config.yaml
num_hidden_layers: 16
hidden_size: 128
num_attention_heads: 4
num_key_value_heads: 4
head_dim: 32
intermediate_size: 512
vocab_size: 1263
hidden_act: "swiglu"
norm: "rmsnorm"
norm_place: "pre"
norm_eps: 1e-05
positions: "rope"
rope_theta: 1020.0
rope_fraction: 0.5
qk_norm: true
attn_scale: 0.209
bias: "none"
tie_word_embeddings: false
parallel_block: false
extras: ["some layers without attention", "local attention windows", "gated attention", "exclusive self-attention", "capped logits"]
init: "normal"
init_std_qkv: 0.0442
init_std_o: 0.00783
init_std_up: 0.0442
init_std_down: 0.00783
optimizer: "adamw"
learning_rate: 0.00274
beta1: 0.9
beta2: 0.99
weight_decay: 0.19
lr_head: 0.00696
warmup_steps: 452
schedule: "wsd"
decay_fraction: 0.533
decay_shape: "linear"
final_lr_fraction: 0.1
batch_tokens: [16384, 32768, 49152]
max_seq_len: 1024
doc_mask: true
train_tokens: 208500000
max_steps: 6669
dataset: "wikipedia_en"
Each number is 50 + 12 x the weight over the matrix's rms, rounded and kept within 0 to 99. Layers, rows and columns count from 0.

# down: layer 3 MLP down (transposed), 512x128, rms 0.0602, rows 186-220, columns 0-63
# gate: layer 3 MLP gate, 512x128, rms 0.0835, rows 187-221, columns 0-63
# up: layer 3 MLP up, 512x128, rms 0.0586, rows 187-221, columns 0-63
down186:62 47 68 63 75 61 41 70 73 46 38 38 55 36 54 45 61 50 64 44 47 59 32 55 52 44 46 46 42 27 46 39 45 50 60 48 41 51 21 56 50 35 53 50 83 71 44 44 40 66 48 66 62 41 60 42 38 72 40 48 41 26 49 32
gate187:45 65 50 39 48 56 55 61 57 68 49 54 63 50 62 54 50 27 36 51 44 57 16 38 52 24 59 46 44 54 41 56 60 68 61 50 46 36 47 67 61 32 36 32 61 33 49 51 44 47 44 53 27 57 58 70 32 47 48 55 73 52 46 32
up187:57 55 42 44 37 35 45 49 45 26 62 50 49 77 58 43 67 57 48 66 29 59 54 57 53 58 42 43 64 47 46 47 40 45 47 68 57 44 52 40 49 32 77 60 48 20 55 48 50 43 38 27 34 59 26 41 46 38 52 19 31 42 55 52
down187:39 46 63 31 51 53 49 52 68 39 46 45 36 55 47 51 53 24 49 57 77 46 51 59 57 29 60 39 57 69 43 35 52 51 41 54 54 41 29 30 30 63 44 36 50 46 39 75 43 61 34 59 59 59 51 36 49 59 48 64 71 44 60 45
gate188:47 69 51 52 54 61 50 58 46 48 52 34 50 55 43 57 60 51 56 51 48 66 67 66 36 52 64 47 53 37 63 61 49 62 56 19 50 48 47 35 39 33 38 17 51 30 13 37 48 26 49 43 43 53 47 50 26 50 54 31 43 48 48 42
up188:49 69 13 84 72 43 52 57 49 47 78 48 50 59 45 70 62 82 39 55 50 52 58 44 50 37 67 57 41 26 43 41 44 68 43 54 62 45 42 45 58 30 65 51 57 44 74 42 56 40 65 46 58 67 61 65 45 52 42 62 56 42 64 65
down188:78 51 54 34 36 70 35 47 29 59 38 47 18 33 57 45 41 35 50 53 72 39 38 33 36 56 63 60 63 45 47 69 41 34 42 24 60 67 68 33 63 43 63 57 55 54 34 46 55 32 44 28 59 68 36 54 60 29 57 53 42 43 42 31
gate189:53 46 47 31 63 53 58 64 34 35 26 31 53 56 38 45 62 57 66 60 36 50 34 50 54 40 42 55 56 47 61 65 52 56 46 57 62 47 46 41 40 36 42 32 42 38 46 60 50 76 52 62 25 56 83 71 41 45 52 56 61 44 58 55
up189:46 49 44 73 47 39 56 61 56 60 55 62 44 62 62 34 68 51 40 76 59 59 44 60 58 58 20 45 36 39 55 26 54 66 70 63 29 43 53 57 39 39 33 73 29 49 27 37 58 58 46 74 48 37 50 63 24 46 54 60 57 60 65 69
down189:52 42 25 37 58 56 51 39 65 68 46 51 66 36 66 51 29 34 52 33 17 63 48 49 55 59 41 30 61 73 46 37 58 72 59 44 45 53 57 50 58 64 68 37 74 64 54 80 30 54 33 62 59 43 50 49 41 42 49 48 80 26 42 30
gate190:52 56 67 38 48 64 42 50 52 38 45 50 44 43 61 43 60 26 35 34 47 19 54 35 35 38 57 55 64 37 69 64 48 44 61 49 40 59 53 53 52 34 49 43 52 52 50 64 50 61 57 49 67 40 53 53 55 48 72 45 40 56 53 38
up190:46 53 26 44 53 52 62 27 40 52 41 43 44 56 36 49 41 55 37 44 48 37 68 67 39 54 37 77 64 21 32 38 51 66 39 44 71 44 45 54 28 45 56 50 59 49 34 58 46 46 50 58 60 51 26 35 50 59 49 44 59 51 39 45
down190:40 55 45 53 64 72 50 40 47 57 64 54 44 46 47 39 38 60 46 44 71 58 43 30 58 24 50 33 48 61 34 51 29 62 76 71 40 40 36 69 39 56 53 48 61 58 50 70 58 39 48 58 48 65 77 63 57 62 47 42 44 27 51 34
gate191:63 35 53 59 32 33 50 54 74 49 53 50 48 49 56 44 49 56 37 63 46 47 55 43 50 58 64 38 50 47 53 65 50 34 43 52 32 45 48 58 41 33 73 51 52 66 42 27 23 50 57 40 51 43 44 76 26 52 48 60 59 67 55 63
up191:50 47 17 38 55 59 60 50 48 72 52 67 37 62 48 43 40 27 33 64 56 40 56 32 57 41 47 42 30 65 59 47 44 65 46 44 36 49 64 68 47 52 52 52 49 49 76 58 57 62 47 23 42 31 55 35 47 56 52 48 44 51 52 54
down191:44 57 41 35 34 58 64 39 69 59 65 35 52 44 69 52 43 45 47 50 58 59 69 71 76 46 60 50 45 54 51 45 74 43 59 57 45 42 55 49 43 51 31 42 41 46 31 30 36 45 49 63 58 46 50 52 31 54 48 48 36 41 75 49
gate192:54 55 50 54 42 61 50 35 51 49 50 48 63 51 52 43 44 40 36 86 56 52 34 61 64 58 44 44 43 66 43 59 56 37 49 23 46 52 46 62 50 44 43 28 53 38 47 49 49 36 49 52 52 60 47 50 48 70 31 33 58 51 45 61
up192:57 42 34 49 78 54 71 42 62 61 54 37 58 40 42 59 57 40 56 54 74 65 46 43 53 52 40 31 42 54 34 49 38 46 59 48 33 43 51 53 46 49 45 27 43 36 57 44 46 75 61 71 43 53 62 41 52 62 52 45 56 31 61 66
down192:68 83 44 56 48 45 39 45 45 39 48 46 35 65 32 51 62 57 45 48 22 38 64 60 59 53 50 48 48 66 68 51 36 53 31 49 43 41 51 48 45 60 44 55 56 48 40 57 65 60 45 43 46 62 43 54 54 42 55 45 71 48 62 65
gate193:43 65 59 41 45 56 79 40 57 65 48 35 49 40 49 48 63 55 58 56 46 53 62 74 55 51 45 78 58 54 49 46 52 43 42 31 54 32 49 42 15 50 62 68 45 57 63 45 25 57 56 57 30 65 58 63 26 57 60 43 44 62 64 46
up193:45 60 45 58 51 36 56 79 67 39 65 50 51 58 60 26 53 52 40 47 53 57 59 69 63 57 71 46 57 47 41 47 71 34 41 48 38 62 52 53 46 58 44 67 48 47 56 42 55 46 38 80 59 50 31 54 42 56 62 46 46 48 43 80
down193:38 50 38 55 63 35 46 39 43 54 32 26 33 32 37 52 54 65 57 41 57 51 60 48 44 49 31 35 44 25 52 54 33 53 58 52 34 64 46 51 68 53 42 63 40 56 37 66 57 69 67 42 59 38 49 41 63 55 43 57 45 52 74 38
gate194:49 37 56 56 45 51 46 54 48 51 26 67 47 43 43 49 27 38 57 46 35 46 44 48 48 55 57 52 34 37 45 69 41 33 34 43 36 56 36 27 47 52 49 22 59 55 59 58 36 61 44 63 41 24 51 56 71 40 55 69 57 47 46 37
up194:42 30 42 44 39 40 57 50 66 41 35 48 53 56 36 62 58 41 57 43 59 51 61 45 53 43 43 70 67 35 39 51 70 41 47 54 42 42 48 58 67 47 44 45 49 54 54 50 57 46 46 51 46 37 49 71 64 24 61 56 34 51 17 44
down194:55 62 21 31 55 32 57 49 51 39 37 45 50 54 44 38 52 50 49 52 37 55 66 53 64 43 42 36 34 46 70 50 59 35 44 38 31 65 86 37 46 33 49 68 28 51 32 54 47 42 50 53 48 59 68 56 40 50 40 64 71 17 60 38
gate195:47 50 44 38 47 42 58 35 59 56 52 54 53 54 55 57 65 46 46 68 70 70 42 59 39 55 52 67 49 50 52 60 38 47 50 53 53 34 30 69 29 43 36 64 45 56 45 20 48 53 52 44 40 52 50 41 38 41 36 51 51 43 69 40
up195:52 37 37 25 24 46 59 54 60 62 40 51 55 59 49 47 54 44 43 47 49 42 47 37 41 28 48 53 47 45 32 54 48 63 35 31 49 37 43 52 34 60 35 53 65 32 94 48 63 49 35 44 58 53 77 40 36 53 64 56 59 64 58 52
down195:45 49 65 49 37 44 51 49 31 45 52 42 36 48 42 48 49 24 46 29 55 43 41 52 69 38 38 71 46 46 44 65 50 41 49 51 57 53 32 64 39 64 58 37 33 45 46 63 41 33 41 27 47 54 54 36 53 17 62 59 46 57 60 51
gate196:52 73 59 38 67 37 53 42 46 34 50 56 47 42 47 55 54 39 54 64 72 29 27 60 53 25 49 68 47 58 47 50 39 38 48 40 47 55 44 72 36 31 32 48 32 39 46 35 62 62 34 76 66 42 56 56 42 55 64 57 67 33 60 43
up196:57 84 58 49 54 28 37 48 54 60 60 55 43 77 72 70 58 52 55 45 41 53 27 52 59 30 69 51 28 61 46 49 52 55 40 41 70 56 43 40 47 46 59 76 67 41 86 74 20 37 45 31 59 57 35 71 37 55 67 66 37 47 62 54
down196:55 43 52 59 40 74 49 72 46 58 43 53 56 52 63 41 60 47 49 38 54 32 63 61 52 39 41 57 55 47 55 61 57 53 48 58 38 45 45 50 35 42 47 43 40 35 46 46 60 59 35 51 60 34 86 51 44 52 56 43 61 39 41 51
gate197:69 29 50 52 33 59 49 53 66 49 41 67 49 51 46 38 45 36 52 38 42 26 27 61 45 66 60 47 54 44 46 50 40 59 68 31 42 53 58 59 39 24 45 53 47 39 56 38 50 73 43 19 56 45 70 56 33 49 35 57 37 52 47 43
up197:68 36 32 50 40 42 54 34 47 60 52 34 55 33 48 44 39 44 31 58 53 43 55 30 56 42 24 42 40 54 46 45 33 50 45 43 59 54 66 44 19 58 69 23 33 21 74 44 79 40 52 38 60 72 27 71 38 42 66 40 56 48 44 28
down197:34 76 38 67 54 59 64 52 57 51 51 82 49 63 73 58 46 41 51 49 61 65 41 60 74 33 45 35 46 60 40 46 63 57 43 57 33 42 51 54 61 45 59 52 43 48 50 61 23 50 43 43 65 54 64 57 26 47 39 38 86 65 54 47
gate198:69 56 68 65 50 55 66 46 45 53 51 56 33 66 49 39 39 52 38 40 21 39 25 30 39 37 71 41 64 57 41 48 40 61 70 62 32 55 36 26 47 30 76 51 63 66 31 37 51 58 68 27 35 38 52 71 23 65 31 53 25 77 72 41
up198:53 64 27 44 31 39 39 35 62 50 37 57 59 47 40 64 38 49 51 50 36 44 57 55 56 49 32 60 20 53 59 55 55 60 59 46 31 51 54 54 61 64 58 33 39 26 25 52 56 61 38 54 45 43 50 66 46 58 34 64 53 57 20 37
down198:39 29 55 60 69 64 56 52 59 69 67 69 41 60 64 33 55 36 53 23 53 54 38 50 46 57 48 40 69 41 53 81 45 70 49 46 46 40 77 47 24 39 45 44 41 51 67 51 56 69 65 72 39 70 54 43 70 55 64 41 42 41 65 40
gate199:51 67 73 55 48 65 62 49 49 45 40 52 30 41 54 43 60 58 36 43 30 52 54 51 52 73 59 60 31 41 59 58 49 29 52 46 59 16 44 59 58 37 42 42 80 39 24 45 24 62 61 52 63 40 59 48 39 60 30 50 49 56 39 62
up199:70 66 50 60 48 71 55 53 35 44 63 51 74 27 52 53 71 42 56 53 44 53 29 39 37 47 51 21 43 62 37 51 17 50 51 23 39 52 60 29 59 62 65 39 52 56 41 22 57 36 47 43 46 63 56 33 49 48 43 42 57 42 38 53
down199:30 52 78 41 38 42 69 56 46 33 24 46 61 28 25 37 44 56 33 40 46 51 62 55 58 73 57 42 48 33 48 36 24 54 48 54 59 52 37 39 47 66 51 33 46 53 32 65 45 49 72 48 41 53 67 58 59 73 41 56 60 61 46 57
gate200:86 35 47 56 53 70 54 43 61 46 47 39 71 26 34 39 51 42 59 78 45 44 50 62 34 42 65 42 35 33 54 64 33 47 49 40 44 50 53 57 24 46 68 69 45 47 35 47 26 57 59 63 61 47 46 49 35 47 49 25 44 57 55 45
up200:33 24 53 66 52 60 57 31 40 59 79 62 66 53 69 41 43 71 59 44 46 36 36 58 49 53 42 33 40 34 48 34 63 42 43 40 51 25 47 54 49 59 66 24 61 61 43 53 42 36 54 61 37 58 58 55 37 51 41 45 62 51 53 24
down200:56 54 43 41 49 37 30 55 46 38 49 29 49 37 42 60 36 49 47 43 53 50 67 51 58 39 38 59 45 33 43 31 57 61 35 43 53 38 41 76 56 52 32 48 38 74 52 47 49 49 65 54 43 58 65 41 59 71 39 55 48 67 60 37
gate201:48 54 67 51 62 40 70 57 56 52 39 38 61 47 51 41 51 58 75 50 32 74 49 38 57 37 62 60 43 50 55 52 60 42 55 51 44 64 53 60 40 47 64 48 54 40 36 53 56 63 42 76 39 38 37 58 53 26 60 24 61 69 72 37
up201:54 51 52 56 62 53 43 50 78 69 62 41 48 49 52 34 61 49 73 53 24 42 71 36 58 35 50 55 44 54 51 47 52 54 28 50 79 29 46 10 43 41 48 25 60 43 44 53 48 52 60 45 40 61 41 47 39 38 41 46 52 38 46 33
down201:41 41 55 55 39 38 56 63 27 45 52 55 54 45 58 60 37 54 55 39 38 51 46 44 57 43 61 80 47 32 76 69 53 38 56 60 48 40 64 51 70 47 32 53 53 42 48 25 50 47 43 67 45 39 46 29 66 66 49 43 61 59 64 54
gate202:46 58 61 40 41 53 48 52 41 51 38 39 53 66 42 24 61 41 74 70 46 39 52 67 67 31 67 47 53 41 40 64 38 53 53 56 37 66 47 45 20 49 48 57 48 56 79 38 57 53 64 66 50 33 38 42 66 46 61 47 55 57 53 54
up202:42 38 37 34 53 52 48 29 48 27 32 65 62 56 42 50 43 45 54 46 55 47 70 41 37 30 38 56 52 70 57 62 55 76 67 54 48 64 61 61 47 57 49 64 52 56 51 54 43 49 55 56 60 63 53 59 51 40 74 81 41 32 43 57
down202:41 37 52 44 40 39 71 72 57 51 53 36 66 84 54 60 62 50 55 57 34 49 51 59 46 61 51 43 59 33 50 50 42 36 54 44 38 55 45 31 35 63 63 64 59 54 57 66 53 53 29 31 64 40 41 50 54 64 46 18 61 24 47 51
gate203:63 59 71 47 26 55 73 64 48 51 37 78 33 46 60 55 55 49 48 62 25 30 74 33 79 52 23 64 58 41 66 70 67 53 49 58 36 56 41 67 32 45 59 41 64 77 34 53 52 51 59 65 57 61 55 61 23 27 30 46 32 76 21 58
up203:39 53 55 58 61 53 52 40 38 66 53 70 39 35 48 38 62 47 44 32 50 46 43 56 66 45 39 58 51 49 48 57 61 79 43 39 26 36 52 49 49 48 57 69 50 35 43 78 57 61 57 66 60 48 64 41 37 60 39 53 39 45 33 69
down203:53 55 42 39 39 50 44 51 16 43 52 61 43 30 65 62 59 44 60 63 56 59 50 50 74 45 50 36 43 30 51 25 63 69 50 40 51 55 60 55 54 62 53 42 53 55 61 53 46 45 36 74 44 80 61 48 38 61 65 39 26 54 41 33
gate204:35 73 33 55 48 54 52 47 40 26 35 42 48 44 40 56 42 65 66 47 57 34 62 22 40 42 59 46 46 67 43 57 43 57 48 51 62 41 35 49 42 33 43 45 52 37 51 37 34 52 63 65 37 43 36 55 38 70 62 39 65 63 46 50
up204:39 60 48 30 62 47 49 49 58 71 49 50 44 41 45 73 57 45 56 45 42 53 38 45 59 63 57 45 50 43 54 44 45 38 30 30 56 44 54 55 36 22 32 49 57 71 50 28 61 43 42 66 51 65 39 77 46 55 50 46 35 51 52 64
down204:64 82 57 50 57 40 50 40 30 39 58 52 20 71 53 35 50 35 41 63 81 62 66 71 38 65 42 54 49 62 41 66 45 43 50 44 40 49 53 40 46 60 45 51 35 50 48 45 45 36 30 38 46 64 55 39 58 28 58 68 57 55 43 54
gate205:48 40 56 47 65 57 76 54 45 50 38 69 46 68 37 67 38 27 31 58 39 44 37 47 35 34 47 47 43 57 50 74 51 73 23 48 30 51 36 62 28 51 71 55 44 54 69 60 31 56 55 46 48 53 49 77 29 53 27 40 36 65 35 35
up205:70 67 60 58 58 35 63 76 37 48 34 48 47 57 56 58 51 56 43 39 37 40 40 42 75 53 57 51 38 51 51 46 42 54 52 36 61 62 46 52 51 25 43 56 78 48 46 48 29 62 58 64 35 42 67 34 60 29 58 48 43 53 54 46
down205:47 45 55 44 59 53 59 46 51 40 33 38 48 31 45 48 55 37 44 67 34 60 62 59 33 60 57 45 45 41 60 70 64 52 46 44 56 43 33 71 67 47 39 63 50 43 44 64 59 56 50 60 46 57 55 45 29 66 26 45 64 54 47 65
gate206:53 63 56 39 50 56 72 76 79 47 38 58 36 28 39 46 50 49 57 74 26 47 57 57 50 46 38 58 62 44 61 55 28 44 44 46 53 28 49 49 27 34 48 49 42 35 50 37 35 43 52 58 37 70 52 62 39 43 57 28 88 50 43 56
up206:34 58 45 54 45 71 58 60 63 67 64 45 33 50 50 46 73 38 70 57 63 51 55 51 45 68 54 51 43 49 37 42 42 40 53 56 45 44 60 45 32 31 24 71 43 65 51 49 56 52 60 41 52 56 39 45 41 51 49 44 49 31 61 62
down206:62 46 52 43 52 41 49 28 63 58 55 61 69 50 59 47 39 50 54 46 63 58 54 37 20 50 51 37 39 55 51 52 34 42 66 54 38 72 47 50 35 66 36 41 57 62 66 59 53 55 60 57 59 62 54 56 39 65 56 55 39 47 47 62
gate207:56 43 58 56 28 45 57 65 41 64 35 44 62 43 66 62 49 48 54 61 56 38 45 54 27 54 55 36 49 63 75 45 43 75 44 47 48 57 59 56 36 55 48 34 64 54 42 38 33 61 41 40 23 57 49 54 66 53 59 30 49 33 59 45
up207:24 47 39 67 37 54 48 48 49 60 78 38 39 48 62 39 38 68 66 67 51 43 45 54 33 62 77 55 39 42 35 47 40 53 41 35 57 39 63 27 38 59 38 34 40 51 50 48 45 56 51 56 53 30 67 37 51 50 59 70 57 39 55 50
down207:45 37 70 49 56 45 48 50 52 44 38 56 50 28 61 58 42 48 46 36 53 57 44 47 56 49 56 55 47 42 42 50 66 55 38 53 56 46 35 34 88 58 67 62 38 47 42 74 48 48 59 58 68 73 39 29 37 74 46 51 36 48 70 47
gate208:55 61 35 55 54 40 71 52 57 61 45 39 72 77 68 52 33 49 46 69 51 65 41 40 69 47 62 54 31 63 48 54 31 65 57 62 42 59 44 51 39 38 54 43 43 35 27 42 62 46 50 62 56 43 47 76 58 29 43 40 81 59 71 37
up208:52 38 52 39 43 49 54 54 55 61 34 53 54 59 17 44 67 39 42 29 36 26 49 39 57 65 35 38 45 52 51 53 59 62 45 57 50 64 49 43 63 39 58 65 66 59 54 55 63 65 31 51 33 34 45 47 50 36 67 37 46 61 47 37
down208:50 41 49 48 60 78 51 55 47 33 38 66 47 52 41 43 40 51 24 38 43 27 56 49 36 34 44 65 54 46 41 66 69 46 38 55 74 43 53 61 74 46 64 51 39 45 56 38 43 36 39 38 61 61 71 48 55 47 42 71 54 37 65 42
gate209:44 35 70 71 35 52 64 48 65 33 36 38 53 51 54 52 34 48 45 40 52 36 47 46 41 60 59 29 27 82 81 66 63 61 48 46 39 60 49 55 35 49 47 58 51 40 36 32 64 55 31 38 50 37 44 47 54 51 65 42 59 43 45 45
up209:53 34 31 47 54 52 39 51 57 50 18 42 43 54 29 58 40 36 34 37 57 42 36 55 45 26 59 49 53 50 73 61 41 68 56 30 48 50 31 33 61 43 47 69 59 21 35 50 34 24 47 29 47 71 44 29 68 58 46 54 31 50 77 67
down209:63 46 63 32 56 22 51 62 44 76 44 49 65 54 61 50 57 71 64 35 22 47 31 37 54 68 54 40 46 52 63 45 59 53 57 50 61 52 59 50 44 49 40 54 48 46 70 69 43 48 30 66 40 34 66 60 58 50 40 54 43 50 21 84
gate210:49 42 44 51 43 57 56 47 66 44 61 53 54 46 72 43 67 54 49 54 44 48 51 53 19 34 54 57 40 55 39 61 50 81 54 31 70 36 47 57 42 48 52 50 63 35 48 40 30 34 42 32 39 58 51 38 33 53 44 38 43 55 35 45
up210:56 47 34 52 56 43 46 53 67 50 45 53 61 34 48 28 45 53 48 71 56 40 43 32 57 49 52 52 55 53 52 56 50 61 57 45 60 39 49 76 59 78 61 54 59 46 66 45 55 60 35 34 42 54 62 62 48 39 48 44 54 64 59 46
down210:49 49 63 41 60 58 62 38 60 51 34 44 64 67 56 55 64 56 50 66 56 40 67 48 53 31 45 41 67 41 56 47 56 62 47 45 34 62 66 57 18 46 51 48 40 49 44 54 34 50 60 60 45 67 57 38 62 47 42 50 45 53 41 48
gate211:95 29 65 50 49 55 66 45 63 41 51 61 47 57 45 51 51 82 53 67 39 41 48 71 32 56 42 50 48 50 42 58 49 69 46 51 45 35 47 66 62 40 32 57 51 57 47 42 45 41 46 35 34 48 54 67 55 33 48 42 39 42 52 44
up211:44 47 61 55 44 42 60 39 43 44 55 39 29 53 51 58 57 47 60 52 71 37 56 52 48 44 41 55 30 50 41 46 70 35 51 53 33 41 46 66 35 54 52 40 71 46 66 48 43 51 35 47 48 59 51 54 36 56 52 67 66 61 44 45
down211:29 47 45 70 37 35 60 47 49 50 38 51 66 67 31 58 67 34 57 35 61 57 44 33 57 52 67 49 70 52 51 57 54 52 41 65 65 69 34 43 49 46 57 50 56 41 33 78 56 42 54 69 48 63 36 51 47 50 56 51 46 51 38 45
gate212:35 46 65 67 45 46 64 72 78 45 45 43 49 46 41 53 53 48 49 69 53 38 39 54 50 43 58 36 39 63 44 68 37 56 42 37 45 71 62 67 32 50 67 53 77 62 61 43 44 47 58 57 38 50 32 49 27 32 35 52 49 52 58 39
up212:47 34 40 48 30 44 52 52 44 69 36 17 43 68 45 68 42 67 45 68 67 59 68 30 76 39 60 62 29 42 45 44 39 68 54 42 42 42 42 44 24 55 44 47 36 55 55 26 80 58 58 53 42 45 68 46 45 42 69 61 55 55 68 51
down212:49 48 37 49 58 31 54 64 56 53 63 35 65 59 49 40 57 43 55 49 49 51 56 49 59 40 23 52 34 55 50 68 69 41 42 47 48 64 31 54 76 54 68 28 52 25 69 41 41 44 57 37 38 29 95 63 19 68 31 52 36 30 43 54
gate213:39 62 66 44 39 59 74 37 61 50 44 52 41 22 55 50 51 37 45 52 46 39 45 27 55 53 47 44 67 41 67 51 67 48 50 27 49 58 46 44 39 38 50 48 61 28 46 51 60 61 66 78 26 54 42 43 43 42 63 45 33 50 36 59
up213:49 53 45 64 57 40 44 52 56 70 51 57 69 54 46 48 58 33 50 32 55 66 50 47 40 49 36 36 27 41 48 40 47 53 58 62 56 57 58 27 29 32 35 18 54 48 35 51 54 79 32 44 30 57 72 50 52 33 58 44 31 50 52 64
down213:59 51 56 35 35 58 48 51 59 52 48 44 58 49 36 53 32 46 36 55 22 41 53 38 50 27 49 59 43 46 53 65 67 58 49 48 21 57 67 59 49 52 40 64 53 64 44 69 58 37 74 47 49 46 49 64 35 69 43 58 73 46 55 24
gate214:51 82 49 49 36 58 38 62 55 51 50 56 41 55 42 60 45 62 53 54 50 45 34 44 37 40 49 44 56 55 47 48 51 60 72 44 48 57 53 74 32 59 41 38 41 58 49 65 47 39 67 55 31 52 56 55 31 47 52 50 51 48 42 58
up214:66 69 60 84 53 47 39 43 44 50 57 54 50 48 55 57 57 41 45 65 49 47 54 39 44 45 73 49 51 59 20 42 36 35 45 61 50 69 59 44 58 51 50 60 57 26 61 61 47 58 48 43 50 47 61 57 58 53 41 50 56 30 38 32
down214:55 26 41 67 51 56 56 64 61 63 67 38 60 46 53 44 48 45 46 35 32 42 64 55 70 47 41 61 58 47 56 50 59 61 51 45 64 41 53 56 60 37 56 44 51 49 50 40 42 37 51 59 40 53 62 43 60 68 65 57 39 56 67 49
gate215:64 64 66 50 40 47 61 67 55 34 45 50 57 45 45 54 57 56 70 55 66 40 46 48 44 48 62 46 47 35 69 42 48 64 53 47 53 44 36 24 60 53 57 42 36 46 66 46 76 37 36 46 58 49 63 57 67 46 36 44 33 76 49 51
up215:47 42 71 37 45 36 55 37 60 61 52 44 32 66 65 61 49 36 40 59 60 71 54 56 56 45 45 45 46 54 59 54 46 47 47 51 43 37 46 58 59 44 54 58 58 48 48 43 44 36 57 59 41 44 53 49 49 23 30 70 28 64 32 43
down215:57 61 44 56 56 31 52 54 47 57 55 62 46 60 50 57 53 47 52 27 58 60 48 40 51 42 37 59 56 61 44 49 31 41 67 54 45 54 40 55 34 58 20 57 46 48 53 61 26 56 64 41 45 60 58 43 72 62 59 59 36 47 57 64
gate216:37 74 62 45 52 54 65 53 64 63 60 50 58 50 49 53 50 41 61 31 44 66 47 49 20 49 38 48 48 50 31 54 53 72 21 61 33 60 35 52 73 59 56 41 58 51 57 45 55 35 39 54 50 50 21 68 42 35 70 62 22 63 49 41
up216:49 73 51 47 48 43 42 44 54 73 56 40 53 41 61 54 48 59 48 55 69 54 50 36 47 52 51 47 57 40 50 59 30 47 63 51 85 30 49 49 38 43 43 36 32 66 55 42 75 40 49 47 42 60 51 43 27 43 49 39 67 57 58 41
down216:53 69 26 51 46 43 55 46 41 42 39 44 49 23 49 45 41 44 46 43 48 50 55 44 55 47 38 41 47 53 34 46 51 52 27 51 49 38 47 46 58 38 30 42 43 16 62 46 39 47 65 30 31 59 56 70 58 33 55 51 80 60 44 55
gate217:52 87 61 55 47 45 77 43 47 41 60 41 56 58 56 43 50 37 58 69 52 58 42 41 36 35 68 44 21 52 26 47 51 32 44 52 25 51 41 53 45 43 49 47 60 67 43 55 55 51 50 45 25 54 59 44 44 48 38 73 31 39 49 46
up217:46 42 42 57 42 40 54 47 49 47 55 53 25 53 33 63 27 51 67 65 71 83 44 54 38 57 66 41 42 45 56 53 58 54 39 63 54 42 44 47 36 38 62 54 31 54 60 51 60 53 52 50 64 53 38 58 45 39 48 34 29 42 79 59
down217:35 51 44 56 33 51 43 75 42 73 70 61 38 34 76 23 33 81 54 60 38 42 44 42 48 55 62 42 57 51 57 50 61 62 48 39 37 49 63 55 42 33 32 54 50 46 67 66 42 50 51 48 51 51 70 55 34 67 27 44 38 39 55 46
gate218:49 77 62 53 40 77 72 41 51 59 48 56 74 51 38 39 39 52 48 81 41 66 32 35 52 40 64 52 41 49 65 61 61 51 52 45 52 56 29 49 43 41 50 74 56 40 49 32 52 14 65 58 44 49 28 48 44 31 14 46 56 52 50 59
up218:64 57 81 62 52 45 43 50 40 63 46 51 32 62 51 54 60 44 70 44 49 60 61 40 48 66 37 55 63 48 41 53 26 53 38 45 48 62 42 47 49 46 59 59 20 62 57 48 47 50 45 61 57 58 24 43 38 52 49 51 52 55 44 58
down218:52 49 35 28 56 71 70 47 44 55 39 62 49 69 51 66 44 59 59 49 75 69 56 66 61 33 44 31 43 74 45 30 43 58 58 64 36 69 60 52 54 28 44 55 50 39 51 72 54 37 54 52 49 62 51 57 57 47 30 52 67 41 44 58
gate219:56 43 41 40 39 50 65 51 42 44 44 47 48 63 72 42 57 46 21 37 46 49 60 30 45 58 24 42 40 42 34 77 47 43 67 54 43 38 50 48 37 54 58 46 33 59 37 55 47 49 51 42 65 37 68 55 46 37 46 60 24 50 71 72
up219:35 72 55 39 37 68 54 59 47 40 25 42 35 36 69 36 59 55 61 61 63 71 66 62 50 31 76 40 67 45 64 42 58 53 52 71 53 38 52 45 54 67 60 52 49 47 56 69 28 51 51 51 39 65 37 31 38 49 63 67 57 63 27 69
down219:46 37 68 36 48 55 54 32 46 45 71 50 53 57 57 62 43 47 57 52 70 39 62 31 55 43 58 53 49 62 60 74 41 60 61 62 43 61 58 47 27 35 46 52 42 58 68 53 78 40 47 56 56 76 37 68 60 43 63 81 53 34 79 39
gate220:54 46 73 46 69 40 51 72 61 29 56 39 46 71 42 43 46 57 33 57 29 38 50 70 37 66 69 51 48 50 35 64 78 42 54 41 44 76 32 44 53 35 35 45 50 32 31 52 57 34 47 50 56 52 76 51 42 46 41 60 61 47 31 57
up220:60 66 22 66 54 43 41 50 77 34 43 68 45 31 46 61 47 43 37 50 60 41 58 68 60 56 57 44 51 56 80 51 46 47 58 59 60 09 52 48 67 28 56 49 47 32 35 56 59 55 60 40 55 55 55 49 42 62 21 44 55 30 51 57
down220:22 45 67 14 61 35 16 22 42 49 59 40 45 60 41 66 49 41 68 50 75 43 54 37 43 51 71 68 50 51 39 37 47 50 70 42 35 57 41 61 64 56 53 34 40 49 61 49 42 24 53 49 47 78 38 44 38 70 55 70 16 65 46 53
gate221:54 37 65 41 42 58 57 46 57 45 32 56 33 54 57 48 64 60 61 45 27 31 48 50 54 42 57 43 48 42 55 57 56 45 64 57 27 62 27 49 31 54 62 28 41 46 77 28 68 45 35 49 31 64 67 63 47 34 72 53 66 80 66 52
up221:49 28 39 66 62 44 58 61 62 62 55 47 47 46 43 51 56 62 44 55 50 26 67 48 57 58 56 43 55 32 49 45 53 16 66 63 42 25 50 57 51 37 48 49 49 63 43 52 35 48 32 54 37 70 41 41 54 53 50 52 51 51 51 41